From a checkpoint of a small transformer trained on Wikipedia.
Architecture: RMSNorm before each block, rotary positions, normalized queries and keys.
Training: a variant of SOAP for these matrices, 4060 steps.
Each number is 500 + 40 x the weight over the matrix's rms, rounded and kept within 0 to 999. Layers, rows and columns count from 0. Numbers have three digits each.

# layer 7 attention query, 256x224, rms 0.303, rows 38-63,102-127, columns 112-223
489539561516488530455482471524519490470452532485502508557498532504487512426497542421486519507510524507409470516507506471472453471506492495471533519516508524491523484543544470509508554431537517415462521490507500534447508557538534485477399482479566481511522476514601441471534478458558509510596473511491531518601409562516500468445481495423
524446532503471525519452537504520515428376507516445533511490481515510358531448427394501451419560543461539421450462596519456509480545516416550503512554504444488499528483582476487438521551519488458470577478562456488490517497530476501454501480523505542495512505517508435528465513525521558459553477520536419461496466480492427503511614468543
517491480451520529526517438520529523487520434460526522545477582476511543542503417550547559517472630496456514484498468512478494553546511524400508526469466508508486533523458484558540511472509514567459489567584555548488521590506463493480543510499534526533374493521534416555568478509568571505532480456437466496458435511476591371439504536481
444486459435511505511467500492528573507523463504527455458480527474564526509462502447523473517518473397540414521486434573565490572518449482514427508482492528484458500456514487464526559457473490478472562571573472502509477425488592446511556606538466559518574491496513474500481470445492480553512462518465482501546526550588496521449547480526
537443513489543508591473454489526490535498610469550425529442425446434427428577524494504482464582454468490504525585580498473486447475497471452443488492535503459491528526443540483497483540504509461494461474497533486552558450464519516446471513580510434422445450507495463545548529560406540452471450557494512476493474565390478487448526504581
544494547414467563506595484435516460549511530533496458559468474497508466470557539575508481543491521473493477490556490442524536461469416425531526470503441460497561540462458497438547481505539495476463476521496485480522468503501521551430477562452468507470497567538446455479509429464434547521473461539403468485498568499431552427475526567565
517506545548488487528480466461580471486517524504438455429513503544486476493500488472480527532553520521549493493458451457549506537564556408458474498522536454516500525522506538524502420519489509523559474548568517461510513563515522475473534492498507470431538461527485533495533448530441451470449482504499478502457481539543492527480547497517
509517515550433469436558452566498489402446478479458399522576557526495532503509474547505434513484533555535497450527471491491540538555505498479470489530448469568467508560478500487451475534478495534513414534516539534484544498486544494508548478490535567535434544439529500508429546533522520421540449528504391502433468528550530440510483476486
531507449458497532519499527458481466513524526547488514405488527507602481478475424410460558408557490542437440495467518447524542559586579547476497452511503452485503519493545536470522487459512471533543489591491370483531477492528494480506446484498493505411560523532445494572491545498501598505494512555500467510534474469507505508430452478545
507465505565503451508543470561549540450532435460490498454489559548598523483463433473492502455484477542524523496535475522469428454519483523457464483466566502484561466501542498492561487446427542510570526484414495537493592486530520519529540502451577492505514534547506522510498486481551507551518499514498552493530478499544520490413484518555
436562514541509491479550497498468539497544533500482470507490462491508495535515499519438548464515500488513512485514493499541510529506476485505497528434481534456534485477467507479558538539465504446517421471522492512504527491511533545483514496510525511462467525516543430469465500463460506489502486490476458477489536474510442488513474497589
426496552515537431503546498431481561531567514503423477515531453555472456504410554581510539488547546498457537461474440523503511539486460441496472572488516516447452432428554523466490474418514503579413587459554513505557510476412459465454415457435472422523587465478457481442442458545546528597567528457515530459483509543482568502577507507512
481555494493619476512483546515562442531505567517505442542437566463471565505538515568477508538470496474500545470447510508493466537527493422437520491438518451557488560511489537554476489553431538570495520513476525420553514477495513491463508506535541543509512515522567536511520520494523508521522469506551509525471481584474495549500468482545
540521526457497555479462490435525500502460502433496480500482508484530519530509491509455465476510493493460429413481499498440458474521453505515562512504430548527422483549467506459603464457464526574540528455424504496540532473469467523451402510503467577475498552516437525569513514523512559468523462594548504595493468542465512492493513524417
567458506544504463451528564482495552474522568498543522468565461498471462529514497520539458437525563486423516551400484520493516468419567469475474479581482517527425475453518468543468495500469470482543515501501454499448491485478509475508470522472546470511499534489543437502530529484476434494490499619494497427543468504472509493577498555532
446530549534527474514528516472528471439500529540571543447575505489426416431544477396472533480545519449483520431502532482542499557502505473470464449465502460491518456525516555515533536540448409556448495465497489508474491486513569537421503540488459481493482499470442484552447590453483572552516410533466472462512476547507466491512499476568
520496515462464556456457502478458477480534544471528457487544555468440530561520509462484577525435602464516454519501474527491473471505516522450587466448498521511493530485495513524566472488490585557453495457480503521569498490434538459516469534524438490481490464615591537450480420506575444475478487465557493504486504485549489567482491533538
519554474521535526420464567461474549492492528489442560574553573569529608547540580475407489499405477528400488559484465554521483414465508499475542569482478416518499531415421595379543509404508526488471415391504521457461490466482594537510477494500472498472549519619459465538490477455491514489498495513460560542458446407460557534523531520488
494577424467590521445520583474465514480513461504467515479506488554504458559564509468471506616449476475497459517526476503496559490465540469466577466535507516481496478507581526473445534547459517491491482530539475482504477518465434530453496583519543450490543453511454522539516476469553487499603528478554480523490522463470421525515567501557
473526608574493489437466519558554536499410493501556574448517557508468453462510514463540541465534548453475517462547530515562519496559509562555507538465498505470515536564526582518547490346490456513506513473414455510475495570494497530576522490505478478486413457546503479405450476565554512431475566446500498527479413522536483481455527489503
524512508467504508509585492489536508510541499558503463459446425434474483517550505590508448500496507474546528511491476399529536523512444501485579463508493532521490534517477524479511539492429447546516557527519487514464573510497469464530476555491430533449496500473541434432469488471505468547526475526437502556451443474434477499490492489501
466505489503509455525558547515464494494479454516412408542587529526544467517513465551539478556515470439504472563417484442519494536492460586496500483527489479528456534550530518567473528442482508482473454532533485482534446508463581503452556488508409482385461570492511443498463427485402445469576577610474498479532625499581478461569525471442
485471422449601448466505485540547435505557517546574504441538469593521520476472472541473529476463485398437534454502514407545499533418475444494507517562446548443501514582530456559539485498460457636542503469453525517514511461557539560426498493451489513514512516558471507487455551526542569442508557515485507485499524502540538453459470396466
534505456522508512501565572545481475517457436479482424510492509460469489513527502564514525490487449544512494515494443510477437536534510501448553498490538497481504385550537471501471548494482486436489464475474541452541417536527531454508507481495436528550512499463540546528472513494455574502396537461500464465536432482526495515576581447508
496461460491432397540488549465491561525518502469525499520417496487472537467575538518526468484525436471524493419473447492535529471378543494542560527536528564501452501473520457543499526550446537474470479483506530517525556512497522547542474429452520447505550489503461531504538469491560504536522485554468572495556491482533504475539491547555
534485479519520544540500448445549498569496492565446478497472582463532533492441489385530463495588468601512553514516509425486503550509484513531506560481490490498522549523537494549507553455523598467554497469534517494484483459464546550517546485530541548528511489501483522520463517482535491453538588518446501521495469540499529575459499463443
508507495494529478493563538503475467560458475482506488554473544483516530500468546472508464520508475551521510534468470465535478538539453501545479537485456521425569533460510514552539489501512500502460498491498459514456469440511501520479525514516493481514497514487460501529502522504566466518490505443441473497472548459523479503521521490511
452453472520544520463497524516501491514502506522463438488448465509509495459494459509587536506498553490464527493491440486508520502534456551508484516554490513455524460528496483484457544514506529486489412497486511463487473583463430461485517487579541523507530523537481455540496491478500585480477477497515498552448531497476532482502539456479
495479432475533486511544504536472485529488428524447543519507533526484529479492466503529492472515465553516502494484494529448450513523555507457477481486473532479539539568525549542585462538566510512492504496492501524483499437465499515501498523499494418550474506523519489496496524482552523510538498494514456525516510481510512468542503502454
499514490504511463491522490475475510541512418527556477475491570490468462420504449436513497539520566532461502550501471489407469513487562443496499433463509536443524488457425520470496449553525513517509510510472562461505520464453472516462452528529488514474519488581534483488533515502487501489503522512460474510518462470558469449486452517517
481534424479519507502511535469487491514518474534530544500499502499497471465524459438530505531461436477530468530527444509442501482548511488509452468501477457516528405518508422510461505539533494471521486474505566463497543480457465536485470549573522485496550538550402487525584498493462487500495566543573515529474543536449514508484529499531
486508438561468515567455497436508511449535469541502438429476506558502544494473468502450490544549428435446496503478504484446567468583558470508512506493542508506503487518539464462395528513484566481521474482521489495578506510478512427528524550447495571470554477524496528434508423520475522502472556486481547469548541543472488517509474484569
537483501458499529465523445502492497509494506465506482443506483528435459496501535517451613533457503466459496425435544466553593437506458501489511482505424487502535517480493476506449573460494517495462461510522546528543415543494530520544515501517486423501581505481503500474536488478507461555527462430503529512471472485575485550534461479515
449501494477465499482538448464516556563459517500532501537581469543429443518507506492529490514524560528526505462450481413455489550530435538474443532514496489496607583515511512449441463529514492523485471473497515521500464561506483536493503509490579545546466474466481447510456483507491475469524529500546472490487500487511527499477505550526
483486564542539468524504449440453448515525526572437488478433441512562527497505417507519486509552502531455495514507521554472470569454636493500471514543529483583449503500572440509526427472499488516492492572451442432470547521512560470541459434485533491520504535476546528505485522462548585514521496597536532485528444495530542460421469492548
438523485598516547479485502610492549517539492465490465521536389568552549519436518530516478492517478475510476472516539518582472523485541463470496545526460499441502537552577475518505497522483533498536476520527405501457582461534522502540511458484543523536520480547489531493556483477485523543538531435449478424491511511531504528497452587407
515457551521530489575597517430475546466527483512487504483491482486498517544474461477480476443512483432513517523554468469445495516522578565452496539491511492476426472467415495440430512590518456477457465450414532532519558510474495557481495544536515608471490554470475519488493506460447494493515525625529427500451567548467442491523538450550
469460455443538504532560569510465466440574533446495516476563513532549509488470505538512574512491523533461608488541449553511517581545472525526556411478532566481501515577490536508484480410451431612477461518542505488540545494488533442561485484571541390466592460423452472575513464521551516519516431482411515399490359462545473505483546483550
489458439534538635422526467572499500596515452432542525482442452675467422481537457506405556494480551508545490448491489468522462499495492550417493480513480508481482455471480415465394499484478498500425451483439523544522416503505474445503540483562496516482590433467535536555554476503554472560561523488491525522499471524487472545557476509470
427465505496416526533523510445479431548472459429478421450564495518535507484498439530492465470478501530478519562560461451526523538511443578469523483469491511455546501532547475438535536459460472527498474524510469474572523441574516490563416477510501490482499465489459498528452529573497495430570536548444473521521503486471570462455518500455
470462538499542357529471558528555551488531493490494544468519534470469451508495511494445562488513474519476469550504457567537531509479548526482467454520513521525519508539493488531396490523530513488429506517475535517528444453509491471443438471518434479446522441438553481493496458454520491570454455513516474465476543511484541494465530467519
483457556440508486470463510536482522458505431471544557526496525548464481506453544472570521525540551471535480523473508477494529545491514468511480514494474471434480451443518503527513477482495560447437500468532483493529495503406551496502525499419502457536462539529532514512511491460489442558493452432557421496493456464497533544610440489498
464508550476534498467541522536557479479469521506519520534532475550415508462482556574526471444445546588508465504527546517498477484454499494526537547504554451518487541485482491501488457457525473505556585539517574522460568562521530516441504461507423453478479465551470487505554487509519458452468516496584492546419502458509557501499457475528
461529484526433508429473555516471464470517510499510432572473523495547628518428495458476440506499434442351544520514552520542430473515438540514543530519551529452518499501534526483568495467419608507494406434434420506506458497611621555506449543512479455473523496524519485435477483495559530511512539549507574455467495492502609562522548526513
464473571515552437485491460567481593558529497479447588514574521446544475450497531481547481481444488487432497477454545572515499583499505511552563452523445482552507459504436504522465479560565446476468444498604490501485499588567468459526490517530482462492507433571504552528558517509483499499573466432483486475490513424478507505438499478500
476514529434427562579540459524565515574555478585450459586533473524476429445470486458492539524514472505516538482546480473558413516497544480464417455508624487560447523500565482431420465531483507496472463500476527519515468527479543536508504499510490516527527536512447436434482485471567486401502493388478459514561508524511492563561562549519
453423534492541523508492502573482571475517479532492569486459568540575503497516494527474519468562545604538525493442522518524533551490512500545517534566539382447474404450495469598529562575498554495524578496441554529517528547528476527431595535482473548571471533500452477456451486569515495576557530577469475562515543504538531475498430464540
512496572453460429588565482543499503506583518545505476461510447484552450515468536505501455471532583462601455428434517488498465517372519490456414639522452460568509468510435529551431524527574452524582459537514492472516543455453439533439472533523504506438376564509505531474576491448477526482493501475450437492421569478495460456475521558531
501464545434514495521555485548475482453470536553459496524424509466570507499470444451458459493428462441502457521584548458535546511484398467510485474489459546495578504501514484469490447547418520485546502417526423498533442488447502590534532492492504534532534515495504411492555499465496514538575488583540502543479470473560558438475577471440
488535574518393439485480501491640550466481459513490516499518478430464495557477481527483535505507463526579480510452502454469585520489572553496488515500511422543433523510529481455486454497582573567476477519386532495483492524486401501508508528556467613491485479546442425506540477475468538558465501503472507508437545496482507489433453420476
442463481506573481549468566469592418516493541495489498452430526444468485516499573506448476521478478470603462453481401454490532480514417480587532553478475475580500549525481532451471523487557499476492476500502548437503482489506479429445511461551502598471460516481521476526494469507553481498496476482486460467488530503481535533582561525558
501531465508596480488527538495503450541518502497528468524486511572541535483426464533475545530489503523486517425518484484479505499472565516520505453567462541401468460445497492532488443454583518617499463445481509505556513476483528567545551487487519471466544415484456502532373576473548499557431478490504533514487490558537555530488436520456
# layer 7 attention key, 128x224, rms 0.288, rows 38-63, columns 112-223
503448508465535519523462493527438494538542517469497570509557542512559511521553430492500568517501506568537600501528519528430503525502477495487493527442453518454533518570523555506550490487473451523572421468521454553527545526502439504520537536452494457472491487544479508527462530511489470504519467443515495432531457561465520524521467470475
497470515504462514493508492467535480437533505519455460544508509471484506464508532436559526511500480517509524523509507416582587470459496515482572510488528455526541485511504589500555541537484541484555525500482526544435431532470514489493554439499517432474477495542480410459510557502461526553462470470502438487525502504540598521535471525482
472527384497502498421413495501460453529530495432522516482539516573518568422539496533466472518540500568442477527585572496501495476502530533500487537487530439460464460557518504541587504413455425470500489509489474505533497540481526491524456466467499453534513501521483554498499497529535538480600524544435530459438459503454481520510561555462
460433461511499481525454507510474542477500522484494506555561503498506499459520488532521503559501482489469479524546489518476520495479529492491480489454387516497495462552471448500461483519513481527492554521487506491529506515469559487536451456513520439490533464465440511451474461480526461510525495512542485496487515492513466545530495478482
486487570479558566531474507566533509530519517499484474545491509457537436520511483463521547467451514452496522541498536491521475509479483574504497492521457522492493560519428445516528502323488513512510466533426501494485483451446546478470532489500539441611501509503514488390479473478554554531594551503458533515459467514426542469504514391464
520572491508526565544554523496511522494538510514477492512486514570483460553515483483581448530532528451454468512535566512494463486474531528546556458405552535463527456421470446589569506593506539482502512499505468432454487517556498509503513493564499514435512429540557472533496509445432561412522529512532537477514474524466574445429486562482
550488482482473527539515485419478550524511446464544562462540442516485448505555492482486502456482527496509484542530514507432510497526529488458510462468536416511487445441447512440481546600522547559487533499517530465521505519465493522524517511552461520451581499449461503505520463444426497442464413563486511503537503483489513497504568456497
512512471560513508562520516516517467548491494471464516544507419485471558568491495511551515548472530469478490478464548516508492462485532537495495562491532534470481523489481494478545476476515481584492517452539545517498514574490467459514588509502480473549461465549517504487503486461529541465516422460484461495450558521520462534488520556473
480400582504503410504541436497427471443484538533510499484521496510510516436534513446536466528563537565510550463529480450500509509527581464521519527520438542459568540519613516503513541514544455515500488537501481493448520483507602496488414553465561484484491482556516528486506552465533519497482474484474543426458483538560487455441458473516
553511598498500443517467503509451512530526461550478492444487543491502519556468502467473437519505518521514476484417472532492497579452509529576506484484547535551465517449502503468450453538534522521547533506514582482458513529497494524476492479465579427452534555526512481486484575526488549545512519513549488520447514470555535435491525507586
479455569586541505457443480501509520488561562472502512520486511429497549535464459528513495521520508488544525435521515471477524572532457540549456573489476505523497523510586447475508523481424438449498459467504421486506469547501509492466456540490509487522421576549486528476492464560549526528496538476479441545487454471504458509451517595513
549493553486533531554454534541542534526536582527424500560482527547486496507520469466507521452559468547516502558484492544547590504614489479464514444539507507443510532482464588547561516569528550561510441523468487462559533462465456488499528419493527542514511572493469474439499559385514583450513472543487494461526539523496503526497420494483
462502405511491441513504565437569502497511565527469427532504516462543504445494468570578519588433493519459456485548600430471533484475557510467505534479573491531482464497539503541519435558466528414510428523533454509497506531508516512525484551473514582505516491586453501487471510515434530434493432511507555456614500549525545515449499457512
529529446487521513568466494494529503478558525454487472514542525522488521567478541541510469520538527500511495504503491492535477499488477447480526525497500457480436519550439517456530523505512518488523565491465616473487448538477481516472490454573465559576505464507478489508513465468521518477458411528481455543513472535437477536574526487524
466550571539462478488500523531422552489496509545505459458474480556471569399465491496482483504513502496540545521558550505576537457477516474474474491570527512551549441472560501510492485565482475529530492448533523541491516482503555507511531533533499485485503536516489486421518515502553448498512513469561526485531484523522476539451466585538
423469528552541496506469429502455513466481460496491544541524511500498549482481481452479496461459450582527474516489498584447533516546484560525469510500569451459504497466496488496516511523512503396508515449513537452462501504558529457431447520499474517429526417529474551516457501482534493556463429481454490466371519470531473507469442518582
508481473474447524524472421485528514511530461448518548566497515527530526458521400500513523478427504499528497444489484432493538480426552564492461559543460459458487553586489523539462519505514504511440549494467492474478450453488493489483525421533517499564508484504572473418558456539477446542397547485476480523453548475497440520491516461489
490533509477437466436511443541497564514498539472513440493497485500528538446471494486457532437498458507504522480559517477526525539520450521454511501480533476468508504451493509439517508488504474509546539485513546518549530475516501501467401429558440506511551541522469516512440482482503475537453476510429503498496501523578542553506474561506
492501476478482498474538509398495506496555488465485465488551497494507484510515508509484564533580535481537477484553504513433491504532443461483470540451511495516483515496467512510548572520432452521504454482547571488473472443529479459488444586458492491408546503454436539499477543497478448488441559530508433522497441440500476518499524445522
487569569533482477417475502510484509470440485495570467639508460494505482519573531561484542500538449443539528482490467503538521461474437492548539441446479542513510520481387539523557483464535485472494533550446478465494474498502499535555558507526561497537437483522481510429535500591582513444565522469435567431516556506514464458495463479472
507488480516511520557452541451547521513516473519496461460463515537459521521538515466460497461511526472481510516584445492528471509504465508568561462494522452475472506530472468469584585441488503432515574505524462548519500469550535479492446563417482416402488500496543508473507479492497469433498480546517556498517521452534572531491521533526
489442493493548523498478502445487515477486505538465439469489495462521511504468495470479534543527493505437470533456549530505500536501491482467509487515530493538491535468577486500487490564534599498576432502547505458453464545530522523527456546546481546526522460485493492505507561508408532542491473546527505545538505483515540527483453464517
499480423467556529488503522517524418518494484547484467508510548511544517472523380485496501539400456580453510588547432561527506505471500533469571422508466480476529556539447514558538438545507479535435473571473480532481553431523436440518559545509559581497518468521616478561513509515538542561505457504490579448555491525428577543460507483464
458599485554438440513569610516493460524456498513518427572421482485496469532459480558511529444504460490483563532534520552553505441447513481371555469464445478449552558484507535492545598508525567532541539544507513405463579504457455490486520444512433490499476507507489501459502546491460468513430525571463473522553575473488501484500554549485
426508489529479466489459502501501501498407569510620530500414497433488489582496525495574519504537490487512580521491511473516504489545484544534359576513497557553528626542462490446485546522529537524509501527564527525559494502482434531469514506529526534456501446558524461427486419539551472490454588481493462554506475481531426463491514566513
524477489514505488509578442531576402541458461542452495541498480514505547518497572531505542502536484540547506511545507599510485469508467459498467544503507511517560542454542534544487602536495590525533530594547463488470524458494468476540531431422467400551495517551511499511588533463440536502459543465456497523411565441462594442428546449468
# layer 7 attention value, 128x224, rms 0.242, rows 0-15, columns 112-223
455532522558515491527547446561577429470498488486505472553448549468485491545498488465474558522445555414459568480387468442543506443501461536508457509589425455483499546549539492445524556471516459535435510448552456507447490512491497458439555485490474468416529460596603471565569502582499561520468487516469494465481444431512505410464488525562
499516587551488417568482557484449525494559454549470458465514442588478506511486601438485531510552509478524509434496556587495539469521476486466555469516531488386469518437428499523552434504478495485513520510515528495535441523481580505493490497506503479486359474503564458479416518477531545494491512547484469564590481506548462492562489489464
553493499426492436498434504520579588539497447543509536528524566473487500486508508518439508487499522470524574401550446494572523437544559490442515565552449473506527470407540527506481487492470575549429532496566532549566474509520477511461493438479479483515463406385527454497515472510483433562572502487477487549512491507538484516363594510477
570483458493541461570486558543489467535573524519510542490532473484463512442575557449488497483500485430494451523552590492529591527527464533499497508495484468483466533600483524526500489521518444540443528544448431492485503499475525440481444549462422446476511502584437472567523558517494480561469492466447570490487405545514588549465463505465
531472521553529579529490551477460503479521500552439521566514483490479449508531511450480505446457452505480482520508567482488500443490472483437469551553547467545572522443542406486463479516445495549492513477564499469496538537444546498478495493488500502587549476503466449505490565532527492450515491505516496510596509474500468477532476568470
517565558512490498527480608540488510451504495500501490531475498479462536422515552511501523437421462465555586491515440525506511522502531467475501505497499473536529462477551522495528479470478480530479466437473515446526491448502513513525452468501449541484518487522515468473496519390485398546567528522442529536551530443602493532515445550535
492525569469485504520528539478522544511516485476542397479473472578539529550544496504511458497569531500510488448554584524497500519488413527438552531570463465479568477536490556528493451507505442459494522444502442487547436515585593455524517497467506519516507494480434434533460545519517503502561354447453600473564561453509510554631519475494
519569532460506480516553434403533445502447477533557489551494505500430499479538491497487487415581520423544455546587536504485410509526574500551483484547448511519504434498547460448481456539470469492473484492510492472449459526556550478523440553518478478497544448551464479481522445468546527473483488500471480492416559461466423529540474543460
566473514516539508514527537530519525606487506520503522491465498498493465452476543515457546509521437492520467529509530549513521405523511532504529534599436491479446527467512507555533474536481512454605456480474432523498513503494515404512500506478443440478463507580523527469517559540477508535421448517424516523476473471537541555498520429413
444498474516415535448527465488513541565435511462458464500471537506459498511499541516577547542505554403570565566476453517497517482440479459522488581493449480526562514431521446453525472510502500546444492517510484467571555537452430639467561529464521460539506548549458470477574469515458494486505475386530535438419494472481479541436485505525
522445501503447486470515493512509508554477546474531495483491500482520486492500478495467497452477506471492501494511542543512534543477616516539536478489473503471599534434496488483492500492507505453437452520454476505564523489538499535484559512507474472430439516472485549465533496419599450557443545435506539498489460447532514609498508446507
532501453534502453528483599436540460429579557454475538505554550594517509513515598391504527512490551505548507474476436549487516500493426547520465461573596565527498523489436423492472499509465513505452528554447530553478467445539467528463592532489574483553501508512513461511563476510478550432604470496510558514439534458507487501535547477504
580526425509508423511446500541526456467472486519442433479613514530504466505493472574581511431535537557496549517500494540511580516513536485544608499538472508423491436514488491470451479425395563512537576512515439557468464431494594497524566427512508501462451462518527446487546478469497515531480480585571498544496528583570466553489501488510
487495580476498483471506515537482535506523471477609553507494451519578537516546492460469487495545557495477506501594503461458440509490528484520489468517435481465532510563483531481473525486488497511481495444488548447523424538515526477468488469481505532451499425412527468462455476568490533522505532438534523521505413556452564507477529423542
485572413492527474520519532536478456460539545540541479505554527572449474498515572570473491470523475565545444523516496476507480582515521477487502454542450473495475550440522464508549506491508450520540424527494472472513495501482447512501499546490567568463551504495530554471490481466450473524541418529479480507473521501449516498489509507524
524534533439522546463476537520478509451501407488517456479495532445461508490504563513506494547502546503532548456497476475519469515500486457502537484511489510475518492389489527510491538441502519509552468557460532502486529467470484525493528444494514516566496461442463544490446551531446439544487530539575467461453517565514499526464546562543
# layer 7 attention output (transposed), 256x224, rms 0.242, rows 0-15,64-78, columns 112-223
542488501484485386499448544482491518509495531545505522481532553605524505491490503505517473539527517452523478434538618488498495523492463437463495457490472534500567476486564544474590490588529485458501482528530451490410522468513478568541532466577457524445463512527546454554595483500495462511517423512505418527576498465494557572480522510575
492535512434457518449513545516478524475565507523485510535471426503506462513466518473505482494446502492489465436481502523460520454535503463500471598491451528494453417563476518541500474434484492520475521546456452453558557446418542519513495514469511468463494465489460448480495416489426504503515482538441517515433457452534495472539429522510
477531455495420510503519489497452522484474478453443555476527528502532468452531539522531443480498489507520536485531570462450527446514539534593455490534533447515418430537449522510563493452494430504456447551423528477457400550466534457485491471495435458536528550459514562507520493550490441483494571508488518538549515453517478501495467481485
422551488483501520545536502521503514470482460480490458562493479567509476471500611535491542516507471523446471528468519472484511423506470538513473488536553512477485492530472501496510522493436492543563504548536572534547513604464509584500452456508533574505504483453530442494525515476440511498446493510475551523535488481480480460573463501480
449501593510479525473475511491541476507540567576452535560547464424435503567545604548492528500511489489450512573520509403452482567540489490517542485544504487541435455471518476488471419479496488541456388506454514482475590496489460506495452522492395505504487470467503456493520508520532499583462469475451491548509510535487546528536512517503
468530498517538534516508463501430464443437522502490531441435527526490438511450535510515514471481415433509481511522507428453433466544522509481500500557509487499510549503496512514550495526482464454463528494508540567568520490490511497510496523404538447514502522567439445491457447548489484540498533413509581480559498540506540464522502449510
530445447545504460535408447574481498422543459508456479520536490512518511471539519431551489502485535533553470535485489490412452461467495505501449485466441528478482373521412521458481570517524453511512493476503490477496511476555503514468466476556521546535535453511542462512484566424495421545501507497542541550486480542545487456451469453476
412437496556478523451478485504544474492535531504536510566530486432523483484401536570484515488457552552561507465406428511522552503453466525527471524558549500538489530533591557467486552422531537519502490501472513561518502518540581561499502493550522497475435538544562540545498509524451502457493458510521448532482484503486535486416501502476
465455562488543482557484435501458500536510548477539530497425491502498461535519524495478468498533547508434382484436456563558515527577532450522520497494478450517505460559490501470459477522483417520442487517526563415494489500484563469460488428545569468464612460508484501472614428472463509523507504458550463514475487482525575476488517526509
493464470502540482455524457506577524500460481491509488553439496509535589570491529500537465562519557500465592389537545460603515430522478456517455481495476467565478560495535445505497465473522480477449496484504450530398455569589465496496566480567436513449427482513459515506539462467447527417446512484415462474591494463516518479448466517433
541563461496434430479537519520491412534428502463496468536508487539530600459535463475521471481554465472477560571561474593483462466438478515519411485503493531446495539488467565587503514481517503504530425434505519492563450483543525462504512509491524445494537512445468475495540424406389520442567529512491560455550510420469473453468558593462
536506524487485496540464484470504567432539459461483470418526526475530463475515469543483454430633524455470496502507565495488469472467481513378448527593477475498432492349487461497528526472466486493497476567473533521520533455522499510532462557470541507534514560524500512503473551465498500479387480533548535420505505437549429551457506539518
512466521500426453493521456529574486497556526477461457480517512490514495486588454465568512484463540522574478533479515460526503476428508544560544547502513565474508530419542534458555542583540520573477477508544479472474515507551511537467449481498524444471521511536563471532455507527447514462487496519539533501494509524505489529470532488533
428453497489492506484474460438508509496504474491581480408543480539549486426514446549560446479492458474519501531502474471531511500501546570531457563507492481507533522531560506500560449472535480478451465504452510456490554489464498505488452480444512449523500542515541478471517474512473473500484473467563457477476536474546459481512539475498
493532533512490452459480499421511525497496474574439515553467542432464516400511560437485602557468440436444470492435429546507469470415460498554552420506537477512490492466481521558521473455514499489539502502509518573507531489462522530525487492471441427450491545540521558512608455528515532452523459512528509492566517533458478476461462502544
500507460549542530518513483501521569511441570449502486551526490580481439562467573435548482523556460500501452520511480462481539379558552520553500502507569491456491531524520453510553568470495448537515495405553456459460439486461589524481515514496491515547505490471481495450441499496487545525500532494488469431514462517485479543471428490448
566525498449460504490524508508477499556503500461556458504529474495488528531479518543510450519483481548462522540485466568488477521486491486476518494443473535496470503505476473534472498506478529557540567487547546507505542475473497538594463592485462482570512452480470510522439552520484524529540514541489507414457503451513484487502532517510
534548384514575557556537484537578434528495509393568573489528479470451598486532483574547416531511521527540504525548547495470439569415500500524527488512513566470521553434460495395528549461523436528562575494495518469397429485568479520454508478498470524500557536406577505519509496519471509435487550490506486462535531493502550519514503487462
519513469545519442493512458518625391565498596531491464529430474502532499562459429527446480486503443572390479478477474485539531550441471492516496441495472574498469480495569519512520534461497478489558527524464439506534522428491484547536465528450533552480433511502467465431458571516516484536421520549520530513523490531473571479439471538488
421511528504531533418504432520545570593438590482460534498547560559479461520433445465477425478514477420501514506484525514561508472509573516475467446463428506532553516444480518481537507462489449530498416478558457539520498498499562542495512523553504430556512494542504497477510557566501433435503472538503433458545536416543443476477501450448
477479454485558478525540502574465508486463422494484447493428521597481526534463434501554524538507492467557509444521472527494527551493483487471541458468474504473480558487524466494534543542469466569542489489509507480473376522518493509515494560510553489478490464534483560494508504454526504476563518522504503463466475518507513468507467471554
501484469486559531457530537484578522515512498507466479511477438507487530530546523484477463524571498496452518484580460521474505561508528532548477548471482422488481498480467501522496545504468537494476553478501486500425492424499570485444472530483398476507502475483538493507516521515523451509483517515516470546546494506461494517460436479424
530565518516563484510554513394495430497487552462543519438505509474487574517514493535469538488488566567439559437448446510555505521518452505486473532538496489457490527518473484435474538497522457454498498590517458506429495480484492469499544562530468473512424544568466481482486460547467432493503563450411500442496532483411494484548487570491
547488586536524519487495483533565530543488541484455446506518488571539478525547488482495455448525480468514448534490520521445445452481498494421439497522404477471529552483487481492465558450444491545549462472538529484450496451469509513469572478510524563533437475533432499522429469489529516516513482448530523473476521499446462490574503545443
451497506488433521430492523514522457448503577523467488540520474539518547497515506467522508456466431530513504494547540419547498484476504537535443478493525492489539557461593447449548521504498551494538479521541459524478502547437510551525450528507529459545457485517394495543364509536556469459502567494488517539543514485484432512460510532440
511535480492528507551545537501549524457549485528538517549524515517506536478508538491513525489519471556478460511493417493489562506559472489491480463510528493436544412493456527471443595494478581437501444528482517478448539470504539416546489497438422518525513518440485455560472480485488488518496543472544604493525573454470531519551549496518
454415497504545503530463526474442433523603508506483582491490527434508518553531539548524455464490486542526469450460446457510524553513592460508520486489481431536495504506511512451523451510436481513499516516501508480506499514464483476534539508462463521512443447537527528501530510559538506532448453481490512507496544575463500507470436475512
461442542460526496455576486470464476538506532510484518511419500522534564447452511468486506516498518465558582517497447541466510511449515546571551473495476503564511449574489496529491528537451448483521475454500452403513516504416495507502418492491481526436516478518455495534558485519474565469523533486555557515475514522537519490491471535552
546482495524568521473450509563489431543462499536521521574472494434507523450466495497452501508448540539551504478568543526500523517475480455538541535465444449431493556578519485488495484405448497407506532459504563558542467531514518487485503480526514584507502445447475517436490570556520533454444532559499497491503451414541525468524508589412
511520479586512480495553523525496455461523496469436464496470550455427489511522539476534526536498510567486553414478505504537530506517447437525518425521512566522476493472545489539449587558497548566478502512571493496464450411527506450587584542505513485453484545480414478472497557469464495394464510520387493476536447555452504504537447564554
528386536501522547489509468586436534502484542482531512469532540488575497542476528534544456492534560501566507501520550514494489496484475502469520536531478511483525467574540467500433542547465499451441615377464468438447510479473447544506580586536468502502466519544524470471462479510524471555542502423501496520447508536476526480573519539577